python train.py --num_hidden_layers=8 --hidden_size=96 --num_attention_heads=2 --num_key_value_heads=2 --head_dim=64 --intermediate_size=384 --vocab_size=2048 --hidden_act="gelu" --norm="layernorm" --norm_place="pre" --norm_eps=1e-06 --positions="rope" --rope_theta=10000.0 --rope_fraction=0.25 --qk_norm=false --attn_scale=0.125 --bias="all" --tie_word_embeddings=false --parallel_block=true --init="orth" --init_std_qkv=0.0652 --init_std_o=0.0 --init_std_up=0.0652 --init_std_down=0.0 --optimizer="adamw" --learning_rate=0.0036 --beta1=0.9 --beta2=0.98 --weight_decay=0.0 --lr_head=0.00983 --max_grad_norm=1.0 --warmup_steps=501 --schedule="wsd" --decay_fraction=0.863 --decay_shape="linear" --final_lr_fraction=0.0 --batch_tokens=16384 --max_seq_len=512 --doc_mask=true --train_tokens=115700000 --max_steps=7062 --dataset="wikipedia_en"
Each number is 128 + 32 x the weight over its row's rms, rounded and kept within 0 to 255. Layers, rows and columns count from 0. Numbers have three digits each. The size before them is the row's rms in percent of the matrix's.

# layer 4 MLP up, 384x96, rms 0.225, rows 288-353, columns 0-47
089:153133139114131102140185060163123122085144121142084201101149127108161134130146164128146147148155039115139119149111095132140118117154118116195112
090:172132182055167106104147113142115091080121105096203133199182114103163126135132191161108092143141142108128112121086127125179107119134142110155135
105:128123173147139155143111109083169182192073129175159111085123108187090118111124132117128121133144158189116084106126168150101092123107137168124141
095:104167130148116124118121174108144147093122171141132130127095130147199153099168074149195141103159150086136113198105174124135123119135124171166132
087:104133107116143159099162122118144078127097140130215098076144116181104168092148142164117121138184119137135151148079127072179064128109087180145131
101:139160179055126106071105140143182153189090150151106134128144163139128109127152131091146136094148152148131103116147098169130117163120068151093167
090:125105161111140182148065104115123131155139093162196146204127138147200109159147154161123127111161160083105105118112167140118122077060091108087098
103:126135129123060130101131122142110078106148084126166118169092100197154075137142123135167159128158158156150096137130114166113117109110145140116130
101:158119097093143120119118082140149124082132130109132143118126110165202135153134135167139170116121145158088028109123139115189113139137144188097160
100:081132132097037119145086140092147108144109116092133160116098120129166072114140125058164187111148147144095157193161141186072074179115140134178114
101:147102113125109139179119131148121160136138124133231127179138102111140146120124181187100064122139143117127124139107108118151130196128126132160089
109:117138134070081150076139096091101107186062137134143146096081169182140114140148140150187146134179152088086134183099152152133053194073120143114132
093:168109085085114141183107140144097120102144142076146128132116170098151061072149145133140128118130119131164148106146140112141081091153127148081166
095:120115112135097164124117173132088119158105093083124122104113138163150041123127147085128150160136157110117118125154143165133037190124131182087161
088:138169130120070147070134141144060064158160138130119138219112116098119075056155127166149175101147146139118124134140099107141157182153172153118137
086:092166162156134138133100125156091155071135150110126171130131147107197086111176130167143103146140122085171113178106143105093100193127125118161151
092:132108046128150109177068135157115098175081123123121111116157063121171114112193172175123151124147219152095101130144096108142171097119132144090089
102:180106086135072094172133143146085097193197130118126103139086092090150110139149157117127127082148096109166113124154150082180135106132124083114149
094:203121110130123121043079128148080072111084158160153097180131068137164162114152154155157087152190180107153092153121094188169153103128103135104163
098:184112110105116153195176137125128100174142184167153149167126058127157137103159113176176116180137090095117108161102088100121174127117044098185101
088:121176117158128163161141109193146129128152125157168127128124113080210130142233104173133133162158141100143123079121127128177069102092097144103125
096:148128110101085086155134193138066122094111180088140132083143074163164143104147125136152118124136188150096094138119188148172157112131085102131178
103:169107098093168128070120119121087109111150056090139175150139093148095111138153137158190203135141168111083178171075062078172164129121122124110127
107:139130138088116159109077126153097103128042065127129075154123111188182103124112174104151123108137198130136087116139133108131100127174090184099085
106:189171114105158153179077110146148117158150107110143118125136107172187130129151187163124096135151161161084119137170094107158135087149092115107123
089:144182136094090193131108130109103100158126161137146094078093100151099165055154121135136177120147107191130148148103191122166135091030090148140193
111:155161138082117145140119064194085155126138099119143113154122107138157119123175161116133086146144159067133078167127183128169106108110108131094139
086:171169109137144205178148145132057124084145117102162175138132113182114159115144166169171170140124092070096154138151111099125083081139133081127133
092:172129114113124157134131101128105094111135029120136201098167132145089111120175164166125161083181135107130114148111086129127155082097119163161197
094:111157123132042183098108112174153096119105127130145161127110148137159136144142181167145096146121119127151141093130150146134064140044091176068097
098:139160146056138103180072124116134154209105161122147148119166135233088143127122133111139164116166097164088098121126090177134162140144142145129131
102:167077054084138120141115163149137133162089102123210115098099050119176127044139150172084155176166097136123072166082128123112115127068136112169119
102:115130079116114139129151082149149079122133109074144149146160082151192120110172194100138123158167150115096076152118131125127110088109098137040114
107:156190116111078121157117147104194096130094184143140166119115100138160081124146186104120151116160119153085120129166183094107143152139074159069129
100:174103125131121119123125132166116101138119148190205130084159075180176091151126102162164168160167174114155111100090106116189139094110106160092121
096:161138123128143090098141105107104110167170070097181182170193088111138140127180113137116096184191214095114153148098130124141100139154119174117137
108:130121071076089133120119167124113091116070149163185119149065059133170144078150151157136194117183124124139091143072193155138062092120130142095117
088:137184127112156114178144151173075189138081162067129131130146087116167118098171137133104106150127126081098111160149087067203120106151168092149097
098:130157157124118202155128124140046096110127062165129137139151110147119070096148143165148144150118096061090073125129142064168126128164075113150083
094:152118092136106081114098173124114090112054136121155126135061102135128043115149191111118188129152139088152085146116198099141197120126145135174169
086:103155128130149158121130162120170136166137100151178122191135117086203050127204117125122112190160134147184157125128125169156083157123105076090138
114:170142083147165109111061078140119112145130081154160148119093078121176145095178172189117127137205116097141134127091133151181164109111110104123083
101:146141112133129110119091141137101114134143055149134122186080102150118157102122123167144119116145145125061117121132112126162128112097125169135098
094:159130147100075109095123132120123122190068082141113158104100123193202081118183119122103181119173130118162071101151133167130101141063101130175125
094:141140129075125122151114114153125108122100160059163186169145073079134082132159192147158055138175104086108092121089095132177196182126096173140109
095:135151112144121125132110126119034078165168065127092163150109071136146116129126155099174163185155113104119095136140057168175147142135170094127134
106:170144064122116159209142112153114115148121060105173140096121101198149116135150146173135143155154134100098076117080125085145112065116104112119083
110:213153109117169109106081153180086140161085117161114115183111128137129132130132164076122139147185179150171125141112108126146133111130089111123090
103:119118144123136094155119116141122167174067124166095080155131117147139137105145123120142167172127144178073073146125124106213125101091159102091121
095:109096098143162123202034144136111132139079102136080101150113168146178126119144125105195150177130147049142107172113117161104147099112130155156137
096:197146124121144140160100097130129128132146122201145142163129113131177168111142105164115139188119114167124072133102069150142142109096098109122144
096:152125078108103143127161140165091147132118054116092124123097099195146147113150123147095080104187168170105117159154126143162082088062173144065152
098:169122106146123107129077116140093101135133135132135132175133024150096150114146142195141115135146162145164159128087177160152130147119099146033147
095:170107114138086139108169132111118127159066126125180136113085084142120108105104152119168179085142137109110126149146101197118077143145050127167097
092:194198163093152109117091089146127058123152141150095170164105117156127075034128135154097159130153165150111064163135142133112096117152142119101130
101:154178113047118086126157095130140102149126122133187141110129097128153129093152137177147138108180092153098038121088109176146194137097054109180080
093:141122117030094127098096080129144108143100186137154131170146143162109155171116135132202142127108132080147127194122074080153126131129147115107148
103:149157093130098134202106118161129136142069102132171114138086119124140117095175105124149146107167139094147130156191177148135097147125115160128099
093:104137153067141143096170078090096153130074064113194139143095143060171143081151169122154115115144146158122148179125102137083078128179088159172117
100:167154186111106124061134072141128125139102162108144148148131111158109120080133127182170124142179135185125112170137150137150103160107130182127124
098:141101120142174183076097134073131182148140100161121098115085147124168060074122160151102102106131115079104111162175208174144081144128089134144089
091:134114089105136104147115101190113180148104172094143184110121141129160132103118117131169160161124113107158130145096090127191124074084098099164111
101:108158125131099135148142073111066104110155195165127115161155121142172074112129108097143148134147125135067080168131073100192132093111123132132107
096:128161155136096156137144189142077127164149088187085115192090133162148070131133130129138157136125097124090123114140133123115160159094100105103101
106:107147121081109122145062104142130107138096105078165207158125105140147137110129182162195175133145105091116116187101168117109054185131125128093089
101:169158057132101158131108130140085108101075144137126128138167096106145177143148098173130183177150146133127140188066155138116149185117106124169083
# layer 4 MLP down (transposed), 384x96, rms 0.217, rows 288-353, columns 0-47
086:102174149157156213071103192139114124123130104151122127165118145160130082110145125163178124167104124110167143145172100084144094143088216087080143
082:139139109117165110088104132125121142129158069169119118063102074148079158155108082121195125122054126134153189112179120126099149112139147131084127
108:161126137162120063154101130156112122163141157176127126098180121165121132091159125219125099135133122091149103107132100109125140130092101090171148
095:110108168144171088128136142160124143112111135157107120119130122121104162140098093073115125152059095139111173121136151097171147109125186133189116
088:128111177109129159103120132149170177106077153140122051133147184174124158117103094128108120097142134147146134108154116124138139120140049135103118
115:122098174095135062132063169096103115151132170102118176120094108132157112110164139072146157145187170208156160169101150119126115155085062146138136
095:172110034133130136121115113102114090154154135080138092209110123173173161102149082151109163115171139163156109189077150123109129138085120132156133
108:127113129152121140116092138097138168064069117136098150189186081157121062198123127157120133115138144082138137097109097175105155095139135157121106
092:160151083123122124134171078131159150140123132169159088101131142089146157154111170148084099092068051153128145151139129086106113071113158132128106
113:161116168132134113161134097133094152087124116158144159144109122108118179083140106189085137167113149163110128127073079094179166125095154126153148
087:039137234156087116122089072150151125157156178068139130087139129094103108118098166093119088139095079118131171126125094173116146116110172096186154
110:089102143142118177077182180083131107148060102131154131128116101184126133175141149135159112077149136129146143142184129126165061121142129138120138
084:126185124142120163090173079180099150194091081102138094208152105175139140146069101146161133164089135153105133131134101120138112204127122119179123
095:125090107130115131109184078125121131093159163137130178162142138133154141055075140128118096104097126084110127168090173145096149133128064105100102
090:108155140112159111150146122104135147073126086132083122129083189163172144157122075150179125060160118146084150163100081161133151092155057134170117
086:165066097131108130114146178130160112136139087138153102107129059115134126139179082125153144168131158153135105072124110105143174082147135101115085
097:156114117138174114147149135109114075185100066158139109134181156155096137116098095126057140022075116125126108140148124144165132089145105164126187
099:090099147183141121097115085136137169173146159127113090117140099142173116067133136089124130103145136077081096112145125151052209135122155142134096
094:155119133151159132164130155129110144091165155119159153166103085104089153124169092102182065129040103130074113142108168148130123097158216109146087
103:124120133163192140105164124130169116130170087128133091092171126118111125162109124125126143097069181088137191134142080085079160088135114110122104
084:107148168192158109134111136118135131115112093132122144111136145051109121135117110156090155128088109148126152078146105158130163109132156134140128
093:080135131124143158103156158100071120142167096129123161093097144126153165090106125158170140172026079137132152159129092081117109140126189112093108
102:161089082137137174141186156080142167149114199078149087138140091124090082124132103146128092122168146099077109170115158155078067066164101086158101
103:085112161133133110078176148104084136156187143140095179116143160105126134076104141124134108077173121131122056140138137104105115118162122166104209
104:141090177125109079080108083103179093131168121108086159194108165101145110096170156092075134091166107151091211140100164132128160149087137147119124
086:107124170088139148136130118132109105130110205157118058109150152147128122113161098146128152131089051088153142142096102134081129131106101140140118
141:120125131212125177139109173077122144060115143125100135124074134141114064132155155169166132115108119083134163139097122131157145143130142122106070
073:135116190130105143031110180134118144176120237120108138187110154121147125142123136117141106165092173171085119146093189109129167125128180126107108
079:128126146143094134065177114137136159161141166070157179136079065186144101126102099092123050099036117118153140103138171123111120146101207122118178
078:109138172149144102096127098122107165128125137052132050131092094130133122147121107154116143137077162178128105110118108105077146125184208095171137
099:105149069149131085092139119134089121153143107126107143140134117132120082155154178115138094205052107122157098130163140138110104153134254116158121
104:112142159109132130146175057148133096069072139159097076112137118188111122108097093129082146132066160125124113139109128200153114103158205095142159
096:111139181124135127057072136146109127138136115154160110149134155112093132107122158113166085082117115120190102114138172154080134132133063122126071
111:119122202107171121123108102150095164126187111136136155174149156172117118115085126199107133123097091150132086077103142128112061161123135159087159
097:166126115137127119161126066175079069094131099087092115119172131085146093119229140054135149128169103149158162156173138078147124100167120161134118
091:119164163178138134160148112139176127163128143129112150142078178054103112132106130076102088085059130107147150087158083159062109118119168154118176
106:128152137104139113103116174147086113067140210167109104157094142135166127194146148091133192159076101156116103112065107142147187141165151149106112
080:173106125126151136111103061122139078124135115140104148158133204149082164153111133159096166109147136116119134086070153161053138134103162146096130
089:112106115142134109126182140127141141137143178106084150084111140125133132142095079108109085178020162114163163119099139157140155155133129101108091
097:066170078062118125127121203119195117147118124152126118109148122143063133173108148075119129163093110120144105167157105171130169199133114105154132
079:117130143154138088129093099119147132113146167124124138081112131000120148156103120164101167124107144155080156090148132166115144128138149151116118
115:121088128079148101148098101071123156125125106150111128131136163080108156187157243079196130071125110072142118089189177100143134198124145176092132
102:129124168166144170150162136111081116094161110108095141064142104188152135147054111153141203134103106152099123039099144130119127082123113167114096
104:079113114111137130171119197141170127109148131099129134113119116106101111185069036171147148133155120099124138126091146148063137085143111140070143
090:105105127169158071113117142096117107125114177130159079091086156135134126098149179116107132143086155156107138052166118119110112105142170123074195
095:115148110068080134111165131146110133150098142126137112190123150151119114126107088175134110082149099125191157125093097108116160143119120140131167
107:125116126081121155044159171145114156131106122121116109111158137098137087089136175105134097071145164137134153110124143121182227101146145153077139
121:101161107116177181090097135157110111110190096185088136123043138116107129158176131084149104167121146139153147178148105127153159117096133119119102
103:069148118167128145146145089144177119117149182172134145080084126183146143107114100138144104089104100158103104137084128122176102139149250111118135
086:145070095170166111103107104134154103116122115109111140135105139137152141130110054123105149146101143138103184161103166057219071102115171152143156
085:076107159105111174068157183086210096134141100083129153120159115112145120141164161127063167125133174147108157119133170120085114121127176130115140
095:110148110120143150102120124103099159133067177100179138121074104175077157121187134138100081108064125111139163149091129123113119139137236160086101
096:139155158126105150121195098129098106111131147141126144182081165131172134148163137055074111145173103130073090121141164106148147155151084134149106
103:147137128132137118171117134176143155093166102148074094140163086157111149127166165102081116162118113136095166110137142096135105113203130105192087
090:089091074081122086168139182119080187127130082103172120126091115177116105151104173091165162041072125160136116144119147136184130139175093147161124
111:100144128118078164078114158175104156119128116100151112115137128128117143135085174093145068150086111149083139199155107125174072109130102121101115
092:092054116146127091133163152127168131144111099116127122136135048124134118164100149126100132134196138153144167075161154179114141152165072168133165
107:112096137135126165131150147148132069168148161128121115125147155076138167131186179087097106104198113187118086158152142163138075080157097162050125
090:195092162097132088127123172119135160140183126147080109112131117136109097119132137156134146159015141137127108088112144138178126130110216070064148
118:098177115169125106129150101143063121076114119113099148173105155140105092105105127139156127126070145132173149174136115165119100149081080107091144
093:144162171123148105098142107142126148114081153115117111102086094144144186169153111149146137162064189168129181115120098112154074194098082154116147
088:174148134139118140171108084076087123141123104130115095134107101090146189150163137102075133114159131110135100132159129199105111111113113103163210
103:113171173157116149188123141122127160109138130150166118090183104123174187108136100126120143131076121113153108189054066126154193142161107091117108
093:126131152188107108091167119123103222127126148130115110158099085126138137090145136158120136086115086117166167093114193144122176148095098110125112
124:139097127149148146113135218226153162103103130126134167137128122116101112069134036133161111173132129140153148133066145098103110117179165087110079
108:088178115117162113157066097136099105161138184127133132092143136141078118049179134157106156141106117101085086097136123131081080116131111088154152